config.yaml
num_hidden_layers: 20
hidden_size: 256
num_attention_heads: 4
num_key_value_heads: 4
head_dim: 64
intermediate_size: 704
vocab_size: 8192
hidden_act: "swiglu"
norm: "rmsnorm"
norm_place: "pre"
norm_eps: 1e-05
positions: "rope"
rope_theta: 10000.0
rope_fraction: 0.75
qk_norm: false
attn_scale: 0.125
bias: "none"
tie_word_embeddings: false
parallel_block: true
init: "uniform"
init_std_qkv: 0.0348
init_std_o: 0.0
init_std_up: 0.0348
init_std_down: 0.0
optimizer: "adamw"
learning_rate: 0.00225
lr_mult_qkv: 0.4
beta1: 0.9
beta2: 0.95
lr_head: 0.0116
max_grad_norm: 1.0
warmup_steps: 506
schedule: "wsd"
decay_fraction: 0.684
decay_shape: "linear"
final_lr_fraction: 0.0
batch_tokens: 131072
max_seq_len: 1024
doc_mask: false
train_tokens: 746000000
max_steps: 5692
dataset: "wikipedia_en"
Each number is 128 + 24 x the weight over its row's rms, rounded and kept within 0 to 255. Layers, rows and columns count from 0. The size above them is the row's rms in percent of the matrix's.

# layer 3 attention query, 256x256, rms 0.0803, rows 211-255, columns 128-191
size [116  92 113  84  94 105 113  95 108 120  93  95  88  82 104  94  76  72  72  81  77  84  91  81  71  77  89  83  76  75  84  97  90  77  86  82  87  74  96  73  72 113  96  78  75]
[[122 133 150 160 152 148 154 147 129 120 105 137 134  85 121  97  97 113 118 130  82 141 159  92  98 164 158  94 115 153 144 143 111 141 126 162 123 195 126 133  79 165 155 165 119 110 127  93 180 105 138 123 123 137 124 109 142 128 113 197 161 135 148 118]
 [135 175 136 152 117 139 131 153 108 100 110 156 117  95 149 145 108 127 118 151 123 124 170 167 141 154 139 138 130 146 118 160 128 127 121 114 149 118 122 127 117 156 105 130  83 126 162 150  96 123 169 126 105 124 156 152 135 134 140 138  99 109  70 129]
 [ 72 158 124 100 123 114 101 183 149 125 147 154 111 124 143 149 144 127 150 151 171 124 125 163 175 122 124 145 136  98 103  85 117  97 142 134  98  61 139 137 170 126 141 120 155 145 137 139  90 140 135 134 115 108 154 120 116 134 122  95 103 117 132 160]
 [133 147 114 160 150 118  98 162 131  47 140 127  96 113 121 150 119  86  97 146 153 134 165 159 177 164 111 169 123  77 121 159 158  92 177 142  93 115 160 131 172 137 147 143 134 109 118 148 100 121 111 156 105 151 147 130 170 130 110 151  97 164 118 153]
 [113 154 115  87 136 132  88 147 136 107 118 111 124 138 165 125 148 118 194 178 141 124 121 160 147 120 177 105 129  83 118 138 127  85 155 132 122 126 120 133 105 141 138 150 178 120 153 148 119 169 100 117 132 130 118 109 134  95 144 125 147  90 108 144]
 [132 110 116 106 135 120 150  98 143 162 136 116 174 189  97  87 158 146 148  95  99 111 106  87 103  92 139 117 146 132 145 113 123 114 131 121 126 166 127 152 130 100 138 139 146 133 121 130 147 103  84 101 147 145 103  88 131 102 136 136 173 137 165 127]
 [192 106 148 155 157 177 108 128  98 115 130 137  98 102 159 112  80  90  96 143 144 126 143 137 100 148 129 109 145 166 150 146 113 141 132 123 131 146 111  82  80 147 114 110 110  62 123 105 122 126 146 132  92 127 123 157 138 131 157 143 112 119 120 106]
 [132 145 107 116 135 111  98 168 138  79 158 130 108 122 173 174 150 119 143 157 179 135 134 167 159 132 116 141 143 120 100 152 115 103 157  90 149  77 113 123 126 130 117 127 107 108 162 156  83 131 161 133 118 116 143 169 135 144 144 109  69 108 109 132]
 [138 107 144  93 104 115 125  96  78 134 127 157  76  91 143 156  80 103  75 109 142 179 126 141 127 105 115 123 139 137 136 126 114 134 117 166  95  97 156 107 153 155 108  77 119 118 122 125 115 152 140 117 150 133 157 158 112 143 160 119  78 106 114 115]
 [152 132 133 144 133 145 142 149 106 124 117 125  92  82 181 132  97 108 113 149 158 143 144 167 138 147 110 103 130 160  99 158 130 161 112 124 132 111 101  81 100 124 123  96 101 129 167 104 100 156 169 139  94 119 132 168 152 138 147 141  89 115 101  77]
 [ 93 152 104 121 112  88 138 134 135 137 139 153 101 137 123 157 135 161 146 153 123 112 116  94 128 141 143 170  90  96 118 122 142 110 144 101 153  91 134 157 180 111 168 125 129 198 113 136 127 116 141 130 146 114 151  87 119 122 139 101 126 148  92 164]
 [131 139 116 117 109 104 158 121 100 150 138 141  92 112 129 142  99 130  54  89 124 168 116 131 148 113  97 193 117 123 129 122 108 153  82 145 139 107 118  97 175 110 130  73 105 134 129 132 120 117 143 162 139 110 165 141 119 163 124 122  82 107 111 118]
 [ 99 133 159 155 126 176  81 139 151  78 146 139 134 130  99 123  95 122 138 157 128 132  94 156 125 150 146 109 123 112 147 103 128  88 145 140  77 123 146 148 146 154  90 136 128  93 126 122 110 136 103  96 108 126 105 123 137 132 105 148 117 133 149 143]
 [128 102 154 136 133 130 147  80  93 115 153 135 113 104 121 107  99  91  64  93 101 162 142 142 120 137 108 112 148 184 171 124 100 161  74 134 116 150 121 107 132 133 129 110 138 121 127 131 109 133 125 129 118 139 151 145 108 143 117 160 101 133 143  68]
 [164 124 138 144 145 125 150 147  73 133 106 126  60  88 170 152 120 117  95 109 145 168 154 123 160 128  74 149 140 142 117 136 131 162  94 134 138  89 121  91 128 135 121  77  88 118 162 107 103 132 162 147 119 117 140 192 126 149 137 113  82 119 131 102]
 [147 135 153 163 124 134 124 127 112 113 124 149 107  92 154  97 137 147 133 118 127 116 172 117 107 158 127 122 114 188 136  93 153 187  94  83 154 128 118  89  98 159 119 135  98 136 134 128 115 126 187 119 138 122 130 160 124 134 161 113 125 118 105  84]
 [149 173 100 121 140 121 101 189 126 125 121 140  97 134 168 141 103 117 144 139 160 132 162 150 150 137 111 166 127  86  90 150 149 124 119 102 147  56 118 123 130 120 134 114 105 125 141 142 113 118 165 173 100 123 137 187 106 130 148 111 115 130  91 124]
 [141 162 133 128 153 145 125 201 143  98 113 149 156 147 155 138 150 169 187 150 140  96 140 135 166 139 125 139 137  76  93 125 173 123 162  99 152  84 112 138 118 108 131 175 113 150 161 150 131 144 173 120  93 129 138 161 115  97 101 115 151 146  99 144]
 [128 124 129 100 120  99 122  93 128 174 143 137 126 124  88 138 124 128  65 110  68 139  92 119 124 112 141 145 103 129 158 106  87 115 132 173 123 146 138 146 159 110 169 118 150 160 114 149 168 130 103 133 182 127 119  76 131 120 125 122 103 153 126 130]
 [100 123 114 119 123  99 125  66 156 183 115 124 131 161  70 108 133 138 115 112  81 117 117 114 100 116 157 114 107  91 157 143 104  96 122 154 133 158 132 145 137 122 168 133 158 158  88 127 177 120  80 113 177 114 100  82 112 108 144 129 137 127 143 157]
 [133  98 141 112 102  86 148 111  82 170 117 114  86  92 145 151 101 117  72  95  83 148 121 120 105 126  94 143 118 171 145 138 111 143 112 176 135 121 112 131 158 118 166 101 112 116 118 133 144 111 139 121 139 130 128 119 105 149 164 132 108 134 146 106]
 [ 89 111 136 136 116 136 119 123 165 116 137 123 183 163  92 104 121 142 190 150 137 108 118 128 117 149 149  82 147  95 137 129 133 109 139  99  98 161 155 149  94 115 111 176 170 116 111 141 137 137 102 125 127 129 117  87 155 125 114 115 174 124 142 154]
 [125 123 134 132 135 133  97 112 140 125 145 117 215 117  83  79 142 131 171 135  89  99 137 119  89 155 150 101 131 149 158 110 100 125 116 116 141 175 108 166 128 135 140 183 147 143 134 147 120 110 123  99 136 129 125  76 112 110 112 117 172 126 148 122]
 [131  75 168 153 115 130 129  86  86 108 129 111  91  82 143 115 118 107  79 131 112 156 137 134 122 131 109  92 137 174 155 122  72 121  97 170 123 158 107 101 137 137 143  79 132  95 129 116 132 110 145 122 130 142 144 118 146 146 115 136 109 113 132 109]
 [134 160 124 161 132 150 126 195 139 132 142 130 118 109 163 145 122 157 152 146 152 100 159 126 151 142 126 126 149  99  75 155 150 130 142  92 147 107 142 123 113 137 128 166 135 149 161 141  98 106 183 146  86 133 143 156 124 123 135 117 145 116 124 137]
 [154 169 101 146 145 142 133 205 145 104 145 158 118 104 191 156 150 136 135 142 175 139 137 126 166 131 100 155 125 104  87 121 154 160 153 104 145  75 135 125 124 122 138 127 117 146 162 130  97 113 179 167 120 139 120 160 128 105 133 109 115 101 112 109]
 [120 136 112 119  97 101 139  72 120 186 107 129 132 180  94 146 127 152 104  97  84 138 117  75 104 112 133 139 117 121 128 144 100  95 119 167 136 160 144 166 149 131 127 104 125 145 103 139 168 154  75 142 174 130 123  71 120 137 111 126 130 148 124 133]
 [122 140 128 125 134 128 102 172 166 107 124 111 153 170 127 108 166 176 203 160 145  86 110 133 141 128 146 115 126  81 120 131 144 130 150  73 113 111 153 141  92 117 114 184 149 132 147 118 131 145 140 127 135 114 130 106 125 116 120 137 151 115 139 160]
 [146 173  81 105 151 110 138 184 157 155 132 128 126 140 151 153 123 139 170 120 141 127 122  99 160 108 112 165 120  99  95 149 178 152 128 118 165  68 123 121 107 117 142 166 110 161 169 137 113 131 144 137 105 151 152 159 125 113 122 113 140 111  99 144]
 [126 105 127 115 111 110 145  81  90 139 145 117 127 132 103 103 137 113  69 111  99 131 138  90 119  90 126 141 104 159 166 117  84 132 114 176 126 175 131 134 131 111 123  88 130 139 132 140 140 127  98 134 178 128 140  84 126 156 115 142 134 117 124 129]
 [142  84 164 154 114 134 105 108 131  67 149 111 112 125 128 125  75  91 111 160 153 146 125 156 112 168 110  93 168 149 152 103  95 120 116 124  97 114 142 109 112 163 117 106 136  71 109 128 100 126 132 121 125 103 116 150 125 144 154 125 111  94 141 132]
 [ 85 126 124 148 143 140 108 132 175 113 123 105 203 163  91 105 133 142 188 160 109  98 136  99  96 152 147  92 121 105 119 110 142 106 144 106 120 155 128 164 129 134 124 166 168 158 111 121 127 126 136  99 141 119 118  93 136 108  99 113 170 125 125 160]
 [163 132 122 110 128 114 139 130 108 141 115 155  42 129 181 178 110 136  89 121 153 165 127 156 144 115 103 171 126 106  99 144 132 123 129 112 151  76 120  94 147 117 143  88 114 102 120 122 102 126 149 168 138 113 148 170 139 129 155 107  86 125 112 115]
 [133 115 139 140 124 114 139  85 127 106 140 107 133 141  87 105 137 125 106  96  74 125 122 115 119 109 119  71 129 171 159 118 112 129 140 125 140 196 119 133 135 142 115 134 149 112 110 128 159 119 112 126 131 142  95  91 139 117  96 145 146 149 134 116]
 [129  78 154 160 136 147 133  86 107 102 121 107 122  95 112 117  98  89 108 131 148 151 116 174 114 132 123  90 150 170 171 117  73 134 117 160 103 156 127 129 139 133  92  94 113  99 116 123 104 140 143 110 120 117 130 152 138 151 117 130  97 128 160  79]
 [143  96 106 104  97 117 153  90 128 185  86  96 146 117 114 143 138 145 121  97 102 148 109  76 118  98 132 129  90 107 141 131 126 142 120 163 153 151 146 125 127  99 152 129 138 141 127 131 186 111 111 116 164 136 127 102  96 143 110 131 154 129 143 117]
 [110 112 167 146 117 181 114  89 135  79 112 114 165 127  99 107 111 124 155 124 112 114 109 150 121 137 153  77 156 165 156 113 119 108 147 140  97 181 131 144  99 152 100 140 150  95 127 109 120 129 102  88 113 131 123  94 153 139 121 127 138 146 146 127]
 [150 153  99 130 123 148 104 165 145 128 153 139 126 137 171 159 129 121 154 125 166 115 113 150 160 129  96 160 155 119 103 161 166 127 166  97 111  61 143 103 102 134 128 143 104 115 163 115 108 111 153 153 102 109 114 162 142 133 141 120 112 114  93 149]
 [171  98 146 140 125 121 156 119  98 135 147 134  67 117 147 153  91  92  92 130 148 169 137 168 161 120 118 122 154 141 126 112  94 121 123 158 102 108 119 112 140 117 141  70 122  83 106 121  95 113 153 152 118 102 151 165 117 141 146 131  77 131 120 123]
 [116 147 126 115 126 151  98 182 124 109 123 160 136 144 132 126 123 144 166 131 176 134 127 176 155 121 124 136 151 126  95 155 127 137 165  95 123 111 153 115  79 156 116 112 138 114 122 107  82 142 144 150 113 100 136 154 159 136 116  99 102 117 118 121]
 [109  89 151 135 118 113 161  71 122 161 112 115 118 120 118 122 104 115  60  85 112 147 118 119 106 101 111 120 141 144 143 111 106 102 100 158 129 136 108 129 162 147 153  73 130 122  92 114 146 128 119 118 175 140 126 107 144 141 137 145  91 137 144  95]
 [ 98 156  91  76 134 104 149 128 135 184 122 121 150 167  98 128 159 166 143 126  96 122 128  73 108 106 128 151 100  98 118 144 145 126 114 126 141 133 124 150 131 116 155 148 132 167 125 130 163 128 100 129 145 140 112  95 113 118 132 119 153 145 139 146]
 [103 135 110  80 124 110 150 112 122 197 116 127 147 182  97 145 144 144 128 113  79 132 113  72 110  99 138 131  86 107 120 137 113  88 135 158 122 152 127 164 158 115 142 118 139 168 108 119 169 143  91 121 148 142 111  76 105 121 134 148 147 160 145 159]
 [130 167 128 126 151 125  95 190 159 133 124 133 140 162 138 131 133 129 192 163 162  85 111 125 155 141 146 144 143  91 101 126 157 126 164  93 137  86 125 139  96 108 101 168 131 117 114 138 121 142 140 140 100 135 123 136 143 123 104 115 163 127 125 141]
 [147 104 147 125 136 114 170  82  85 147 122 117 103  98 108 103 138 126  34  98  82 157 160 105 117 108 108 135 125 187 140 121  99 148 107 182 133 160 109 143 154 116 144 119  90 116 137 126 165 137 105 127 145 126 130 112 120 174 109 156 138 137 158  80]]
# layer 3 attention key, 256x256, rms 0.0863, rows 211-255, columns 128-191
size [136  90 165  99 119 114 110 134 117 118 100 124 104 121  96  83 102 114  86  92 116  91  91 140  99 101 105 125 108 126  86  99  95  94 113  93 101  86  94  87 134 110  97 135  98]
[[104 107 158 133 135 122  89 112 154 153 127  84 146 137 106 101 115 149 128 157 152 130 133 136 122 167 153  89 132  89 109  90 137  88 127 110 125  98 111 156 135 153 131 138 136  95 113 123 117 150 105 117 113 104  98 132 124 113 144 108 158 154  87 145]
 [106  96 115 140 126 143  96 104 113 128 119 126 157 149 114 107 129 143 157 149  97 137 161 106 131 129 124 123 121 139 133 146 105 110 102 116 131 139 120  97 145 127 170 165 132 154 138 113 123 147 154 117 152  99 194 175 114 127 143  97 129 151  83 114]
 [116 166 126  89  80 116 178 141 117 161 124 186 108 108 134 165 159 143 118 124  97 122 103 110 149  73 114 165  99 148 103 110 135 148 133 143 142 115 139 152 131 104 112  96  92 179 106 149 144 176 146 141 145 155 130  86 122 150 120 150  74 122 159 131]
 [ 95 160 171 119 114 114 152 153 128 178 137 154 113 192 136 147 108 128 111 123 160 135 124 120 114 126 143 152 139 124 140 111 120 152 143 124 105  88 145 178 153 155  98 115  90 134  97 163 152 167 142 170 111 177 122 120 131  98 125 125 131 160 135 130]
 [109 129 108  58  96  87 142  96 148 119 150 149 119 137  98 133 151 152 128 143 113 107 113 130 162 130 123 125  99 123 120 112 137 121 151 147 130 149 144 160 132 105 125 102 153 144 113 150 152 152 119  94 145 150  85  97 105 131 106 145 125 105 159 143]
 [168  82 109 160 162 128  99 166 155  78 161  86 125 122 127  99 108  79 148 117 157 161 107 116  97 154 136 105 170  85 163 141 134 113 136 135  87 150 148 117 119 133 152 140 167  75 140 132 149  71 107 115 100 127  90 149 157 122 122 136 153 113 134 138]
 [115  99  95 152 154 140  89  74 146  92 120 106 160 145  97  66 133 140 123 156 118 116 151 139 117 153 151 102 125 141 126 137 118  92 102 132 121 141 102 129 125 134 137 180 135 106 138 122  85 121 110 113 149  98 156 136 122 115 149  92 162 119 100 110]
 [138 121  88  98 130 116 132 100 157  74 140 159 133 138 110 135 153 130  87  87  92 129 124  96 130 109 122 154 127 144 146 158 102 165 106 130 123 151 154 129 118 120 127 154 114 144 150 121 160 118 137 122 151 152 172 100 119 120 126 141 133 103 161 121]
 [103 192 161 107 102 128 141 153  92 186 131 160 109 125 157 159 147 140 111 122 134 119 141 165 130  85 121 159 122 147 120  86 133 147 152 142 153  79 104 147 164 137 101  92  86 149 126 135 117 201 120 168 114 130 158 103 116 132 124 125 110 128 128 108]
 [125 163 145 108 100 135 129  80  94 149  83 143 150 131 148 132 145 165 134 144  86 100 151 135 149 121 126 128  95 173  84 125 104 153 100 132 174 133 100 122 120 119 133 112 106 149 129 116 105 181 157 151 152 130 185 131  91 133 139  89 123 127 125 109]
 [139 156 149 140  99 141 160 161 102 165 131 166  74 129 147 159 112 123 150 117 118 130 118 125 126 103 116 146 129 121 134 123 137 130 145 127 133  99 147 114 145 119 135 115 115 142  88 127 152 139 177 139 118 147 119 121 144 160 119 173  81 148 156 143]
 [109 146 165 141 107 140 137 154 105 150 126 128 108 124 122 156 121 120 107 112 165 143 130 138 117 100 144 158 136 120 139  88 130 137 139 121  93  77 125 141 184 139 116 102 116 129  84 127 128 162 147 154 110 129 156 139 146 137 149 109  90 131 123 157]
 [ 78 143 164 126 108 130 132 121 168 132 162 153 113 140 102 117 127 155 163 151 129 108 117 128 149 141 149 124 102 137 128  63 130  98 137 118 107 131 122 188 151 148 118 122 141 136  99 135 123 192 134 118 121 131  79 101 133 141 124 139 130 132 115 153]
 [123 147 141 159 133 127 121 106 109 164  96 126 132 149 137 110 138 133 120 125 108  90 160 118 111 124 130 104 105 157 107 134 104 155  93 116 190 114  99 118 117 142 131 145  74 152 147  97  99 133 131 161 154 112 165 141 106  73 161 113 146 175 120  96]
 [101 169 162 137 114 127 135 101 100 178 103 131 108 155 138 161 140 151 129 137 117 125 132 143 136  99 126 132 115 162 143  82  98 136 147 121 137 109 110 141 172 139  93 107  92 143  89 141 108 173 161 167 126 126 158 142 122 142 142  84 115 149 125 134]
 [147 137 139 156 125 129 126 110  97 162 115 115 150 101 131 144 143 130 157 121  96 114 142 125 105 135 142  98 122 143 103 160 101 117 108 117 149 119 117 116 123 121 150 158 103 147 117 114 115  99 161 169 145 121 167 171 112 117 149 145 113 153 107 123]
 [ 87 119 141 130  83 105 141 106 131 140 125 194  99 112 105 156 151 157 122 105 116 118 132 133 153  70 127 161  94 139 132  79 119 143 131 119 116  89 140 167 173 105 128 111 122 166  86 157 138 165 145 126 125 153 171  89 145 170 124 136  94 105 152 152]
 [157  94  81  81  99 112 166  98 136 116 125 151 135 111 117 161 141 132 121  96 105 154  98 106 175  86 107 149 122 125 103 154 141 120 138 132 105 139 161 103 133  83 132  97 135 151 139 149 160 105 133 106 154 130 143  92 126 177 104 148 110  98 165 130]
 [135 107 146 162 157 127 123 191 133 115 135 107 108 127 144 128  79  91  71 112 195 137 119 135  89 150 152 149 153  68 146 129 153 152 133 117  81 122 166  99 128 158 112 152 132  85 123  90 144  83  92 139  88 134  86 128 171 113 137 159 149 113 111 152]
 [148  91  87 125 143 134 105 161 155  85 135  99 116 124 138 112 107  97  70 112 172 136 136 127  92 144 136 136 162  73 138 137 129 124 129 116  97 133 157 104  98 159 143 156 161 100 158  98 144 106  69 115 102 116  96 101 130 105 140 158 139  96 121 117]
 [115 166 160 162 118 145  98 152 114 126 135 127 105 133 157 140 105 107 111 139 160 120 135 166 106 126 140 129 145 107 149  95 125 128 128 112 128  91 111 139 162 150 103 127 132 119  82 114  95 140 147 163  87 116 141 175 161 106 143 107 121 129 123 134]
 [143 104  81 102 154 124 116 125 138 115 147 119 168 138 113 102 139 116 114 126 127 118 122 113 116 160 105 128 118 118 115 138 133 119 134 128 139 144 112 128  91 134 145 149 117 140 182 119 150 105 113  95 147 145  62 101  99 114 116 150 140 108 127 114]
 [164 100  89 123 171 134 127 118 107 118 101 103 139 128 132 135 125 110 147 112 106 127 142  92 101 135 138 126 139 133 133 205 135 111  99 144 171 162 110  97  74 117 145 148 108 144 147 129 120  92 122 134 138 131  90 129  88 118 135 139 119 161 143 119]
 [111 162 176 176 136 135 125 115 100 172 118 129 131 145 135 118 116 152 161 155 130 114 161 140 123 138 153  94 118 150 112 102 111 108 114 116 157 120  78 155 118 144 108 137  95 141 118 118 102 155 141 175 115 116 135 159 124 113 146 119 127 179 121 125]
 [139 144 119  72  88 127 170  94 134 139 116 167 127 130 111 177 153 136 141 127 101 120 135 143 182  86  97 139 128 163 108 138 128 133 170 157 133 124 122 146 156  92 103  95 123 159 119 161 144 158 161 123 133 159 169  93 127 149  92 121 101 122 158 142]
 [119 137 148  93  79 108 147 122 147 158 120 178 115 123 115 144 153 167 145  95 109 121 122 122 191  71 116 136 126 136 130 106 139 143 142 144 107  99 149 139 173 108 115 112 138 159  84 148 139 152 144 127 138 126 172 112 150 176  88 127 111 129 146 149]
 [141  90 118 126 158 127 111 168 134 101 157  95 111 147 143  97  98  95  98 114 194 144 127 141  96 167 142 157 147  84 143 134 139 116 133 113  88 136 150  95 129 146 129 154 161  84 144 132 141 111 101 134  96 106  93 137 165 124 137 117 146 119 109 147]
 [136  73  86  91 136 100 140 113 162 103 122 143 147 101 127 129 152 119 108 101 110 129 122  87 131 123 126 119 116 140 120 172 134 134 129 135 135 165 151 103  99 120 149 140 149 138 169 123 153 104 105 107 146 136 122  95 121 144 108 152 137  91 161 111]
 [119 107  83  78 113 109 128 119 154 101 142 138 123 106 114 156 142 123  84 102 119 158  93 118 167  89 103 171 128 107 130 147 129 128 133 142 104 115 177 131 159 131 107 102 158 129 109 139 144 129 111 101 137 139 166  99 140 170 103 105 103  72 142 168]
 [140 129 176 161 151 144 101 167 129 123 135  93 102 141 137 114  84 108 107 137 172 137 142 140  89 159 154 129 146  98 151 126 112 121 131 102 118 116 123 112 147 160 116 142 132  89 127 107 126  98 109 146  95 103 104 167 155 119 163 110 161 137  96 139]
 [ 77 177 135 157  95 132 128 103 140 152 129 176 133 165 140 132 156 150 150 165  74  75 138 164 158 119 135  95  95 164  98  97 110 128 137 144 179 117  89 162 117 148 132 120 103 168 149 135  97 159 146 131 130 159 129  96 100  93 147 132 150 159 138 112]
 [157 102  82 113 163 118 143 131 163 102 133 103 143 115 106 117 140 107 121 115 106 134 120  96 110 137 111 115 130 117 126 173 134 144 122 129 157 160 122  88  72 139 154 149 124 139 172 104 160  79 113 111 154 131  98 101 117 113 131 177 132 111 132 102]
 [ 89 177 145 117  90 135 114 150 129 129 130 143 105 114 147 117 140 142 125 135 144 126 144 168 149 112 130 153 120 128 143  47 123 130 158 129 114  91 142 174 194 125 129 116 148 125  94 151 125 185 138 143  92 117 152 132 169 160 118 100 116 122 112 151]
 [132 100 134 147 154 118 135 129 109 148 118  89 156 159 121 111 116 146 163 147 138 106 121 131  82 171 114 106 139 124 140 190 118 102  80 118 160 133 127 113  81 119 123 166 102 122 145 145 115  67 123 135 167 118 112 176 109 100 149 118 164 166 119 113]
 [119 183 163 145 134 158 133  98  90 163 133 135 137 170 153 133 124 145 180 153 135 107 148 148 144 135 128 102 136 167 132 101 127 113 124 136 164 138  62 155 118 118 101 131 104 134 117 150  94 183 157 153 127 139 113 150 109 100 132  96 139 184 123  93]
 [143 125 124 109 152 143 114 140  84 107 153  62 148 134 136 131 105  99 134 128 169 141 125 116  82 161 126 132 187  95 146 152 151 119 148 119  95 119 141  71 126 146 128 135 163  84 113 126 141  75 100 121 102 130  96 154 155 121 121 132 115 118 135 150]
 [128 118 103 137 133 132 116 106 124 160 136 123 157 141 123 115 119 139 147 161  87  98 124 130 116 162 123 101 103 146 119 161 123  97 109 138 168 160  95 136  84 132 128 131  91 152 146 132 112 131 122 124 160 125  97 124  93 101 140 143 146 173 137  98]
 [118 131 112  83  77 112 147  89 146 135 110 182 110 144 111 127 180 169 112 121 116 127 115 137 180  93 107 142 122 144 129  79 111 141 150 147 147 113 146 157 161 123  96 105 152 138 107 147 151 176 168 129 139 169 168  85 118 154  89 106 140 104 132 138]
 [ 88 204 158 155 103 147 141 126 137 132 143 148 112 129 142 111 140 146 133 139 137 123 150 171 155  98 143 143 120 164 116  67 117 149 133 130 145 107 107 188 169 142 110  99 124 130 102 125  99 197 149 139 105 144 142 107 125 131 132  86 143 142 129 122]
 [123 158 141  63 105 139 166  92 128 153 142 174 157 124 114 118 168 160 142 143 108 107 136 142 167 111 117 119 107 157 103 103 144 155 119 134 149 140  97 163 132 135 123 104 131 159 143 140 141 192 141 128 157 159 154 104  96 141  91 126 158 136 138 111]
 [124 146 167 169 138 146  92 137 106 130 122  99 129 154 143  99 100 117 126 156 166 112 153 152  88 162 140 122 132 123 135  92 133 117 120 105 129 121 103 139 131 165 112 143 120 100 119 108  83 155 117 144 102 120 124 160 132  96 144 118 130 165  89 133]
 [136  78 109 124 140 119 105 169 156  81 118 101 111 113 131 135  93  95  74 111 171 155 105 104 102 131 123 155 149  81 142 157 150 130 122 109  80 113 176 102 113 130 139 152 172 103 138 102 167  62  98 103 120 102 116 150 156 146 141 137 121  85 136 142]
 [139  83  90 114 155 140 103 175 168  90 129  89 111 123 137 124  89  80  84 126 154 143 114 121  90 164 128 145 145  76 155 149 143 139 113 128  99 144 167 100 135 135 133 139 170 101 142 129 142  94 100 129 121 101  92 136 155 133 144 133 135  89 131 141]
 [147 111  94  81 118 115 146 111 153 112 143 151 123 107 128 126 160 123 108 120  97 127 104 110 161 111 106 141 123 132 107 136 132 161 126 134 132 156 155 120 117 108 134 128 153 151 163 129 153 132 128 100 134 154 122  93 127 145 101 160 125  91 147 123]
 [124 120 182 181 126 137  99 121 106 140 130  92 120 132 128 136 118 135 142 129 163 145 150 143  91 124 121 110 143 135 140 105 135 124 127 111 114 107 108 105 143 135 125 140 120 104  99 138 110 124 148 169 130 101 154 188 144 117 140  79 123 165  99 153]]
# layer 3 attention value, 256x256, rms 0.0383, rows 192-199, columns 128-191
size [ 97  93 103 104  94  97  95  99]
[[158 177 134 131 164  94 131 127 173 131 171 151 120 127 139 177 130 153 165 113  89 133 101  63 145 108 115 182 130 132 130 113 128 158 145 151 101  94 136 135 164 122 152 117 143 154 106 158 171 128 159 110 109 160 115 125 106 133  89 151  94 147 133 103]
 [149 150 125  94 109 145  95 157 109 147 155 146 129 127  95 141 115 152 154 169 122 145  99  66 158 113 138 117 141 147 107 153 150  97 161 122 140 142 162 163 145  67  98 110 133 157 105 161 165 134 179 118  96 121 107 125 133 122  79  96 104 157 134  98]
 [110 139 134 117 146 132 117 154 145 124 151 103 152 109 114 148 182 163 136  94 146 113 126 106  79 102 150 159 116 151  86 123 102 149 142 124 109  69 146 137 160  68 118 135 141 177 139 143 162 145 166  90 140 119  99 134 111 144 112 154  98 170 121  90]
 [144 104 116 153 208 145  82  93 130 112 134  81 140 134 140 141 111 130 100 120 164 126 134 108 130  85 116 132 174 145 129 136 138 111  85 124 134  99 158 125 159 160 116 114 116 111 138 145 117 154 138 124 103 134 139 140 129 135 136  90 145 169 113 143]
 [103 152 152 133 114 111 133 102 153 108 166 130 121 141 118 156 122 113 149 125 120  73 149 143 157  99 162 144  97 151 143  99 165 134 138 112 131  89 124 107 143 121 177 116  93 149 129 136 117 130 123 121 141 110 137 124 114 119 141  87  86 115 127 117]
 [143 141 145 139 112 144  95 132 128 112 164 154 111 126 108 153 163 126 145  73  93  98 114 103 142  74 127 144 133 149 147 130 183 107 128 114 140 134 118 110 166  77 107 151 138 169 167 131 116 142 139 156 136 126 157 106 120 116  97 101 117 177 133 158]
 [109  79 166 136 133  95 132 111 106 137 122 129 150  94 105  77 122 115 107 152 128 158 168 176 137 184 118 108 138 134 137 117 119 135  98 113  98 155  95 128  86 162 117 121 124  90 123 139 139 158 127 124 106 127 127 115 172 165 171 121 183 102 151 101]
 [ 97 119 102 115 104  64  92 116 122 116 100 121 115 119 155 158 101 137 102 108 117 152 137 126  86  83 152 159 118 156 120 142 164 101  90 101 149 111 116 133 123 148  97 139 143 162 137 128 108 122 133 110 166  78 117 144 138 156 119 143 109 110  81 136]]
# layer 3 attention output (transposed), 256x256, rms 0.0759, rows 192-198, columns 128-191
size [ 99  93 100 101  89  98  94]
[[141  93 110 140 130 127 112  87  99 114  93 127 128 129  98  88  92 128 104 138 107 116 135 142 138 152 141 105 113 143 100 125 114 100 133  96 146 164 104 122 111 147 146 144 132 123 140 132 108 171 105 129 127  87 131 163 135 141 136 131 161 103 122 144]
 [115  71 132 141 146 120 107  83 147  86 119  99  97 125 121 123 105  88  97 127  82 120 155 144  89 138 138  96  87 133 134 111 127 108 103 134 144 157 132 171 155 155 156  71 161 112 115 131 113 177 119 136 177 109 161 124 134 126 124 118 135 119 120 147]
 [102  88 104 148 146 118 116  83 128 113  62 134 120 133  89 115  91 118 148 154  82 121 106 159 124 167  75  77 120 127 168 122 165 136 148  97 141 174 114 167 120 185 115 133 121 128 121 133 101 164 100 152 156 106 123 156 138 124 120 149 169 134 134 166]
 [ 69 137 108 113  77 131 153 168 128 109 116 121 122 134 119 126 130 124 159 173 167 136 100 152 144 178 106 130 164 116 108 131 117 142 160  91 114 114 142  99  80 112 119 207 103 201 154  91 119 124 131 153  82 149 117 141 139 138  75 159 141 104 140 126]
 [178  96 128 147 121 140  94 124 106 105 104 150 161 100 128 119 122 150  94 117 144 151 120 102 129 122 115 121 141 125 126 150 132 102 115 114 141 163 147 133 143 131 125  63 117 141 106 120 129  99  97 111 129  97 114 102 107 128 146 105 149 157 152 123]
 [102  46 137 147 137 110 101  73 130 119  97 111  83 128 124 106  72 152  83 167  82 133 115 139 158 150  85 132 111  90 132 139 103 127 117 122 139 132 157 147 138 126 151  54 158 149 131 148 136 145 128 104 163 111 114 120 121 152 144 139 136 102 146  82]
 [119 163 140 133 125 162 142 167 145 170 159 168 149 145 139 155 193 131 143  93 172 133 148  95 123  91 174 167 137 135 136 133 127 124 153 177 133  95 106 114 150 129 114 144 114 124 139 129 103 103 138 139  90 127 154  97 117  87 121  94 103 166 138 155]]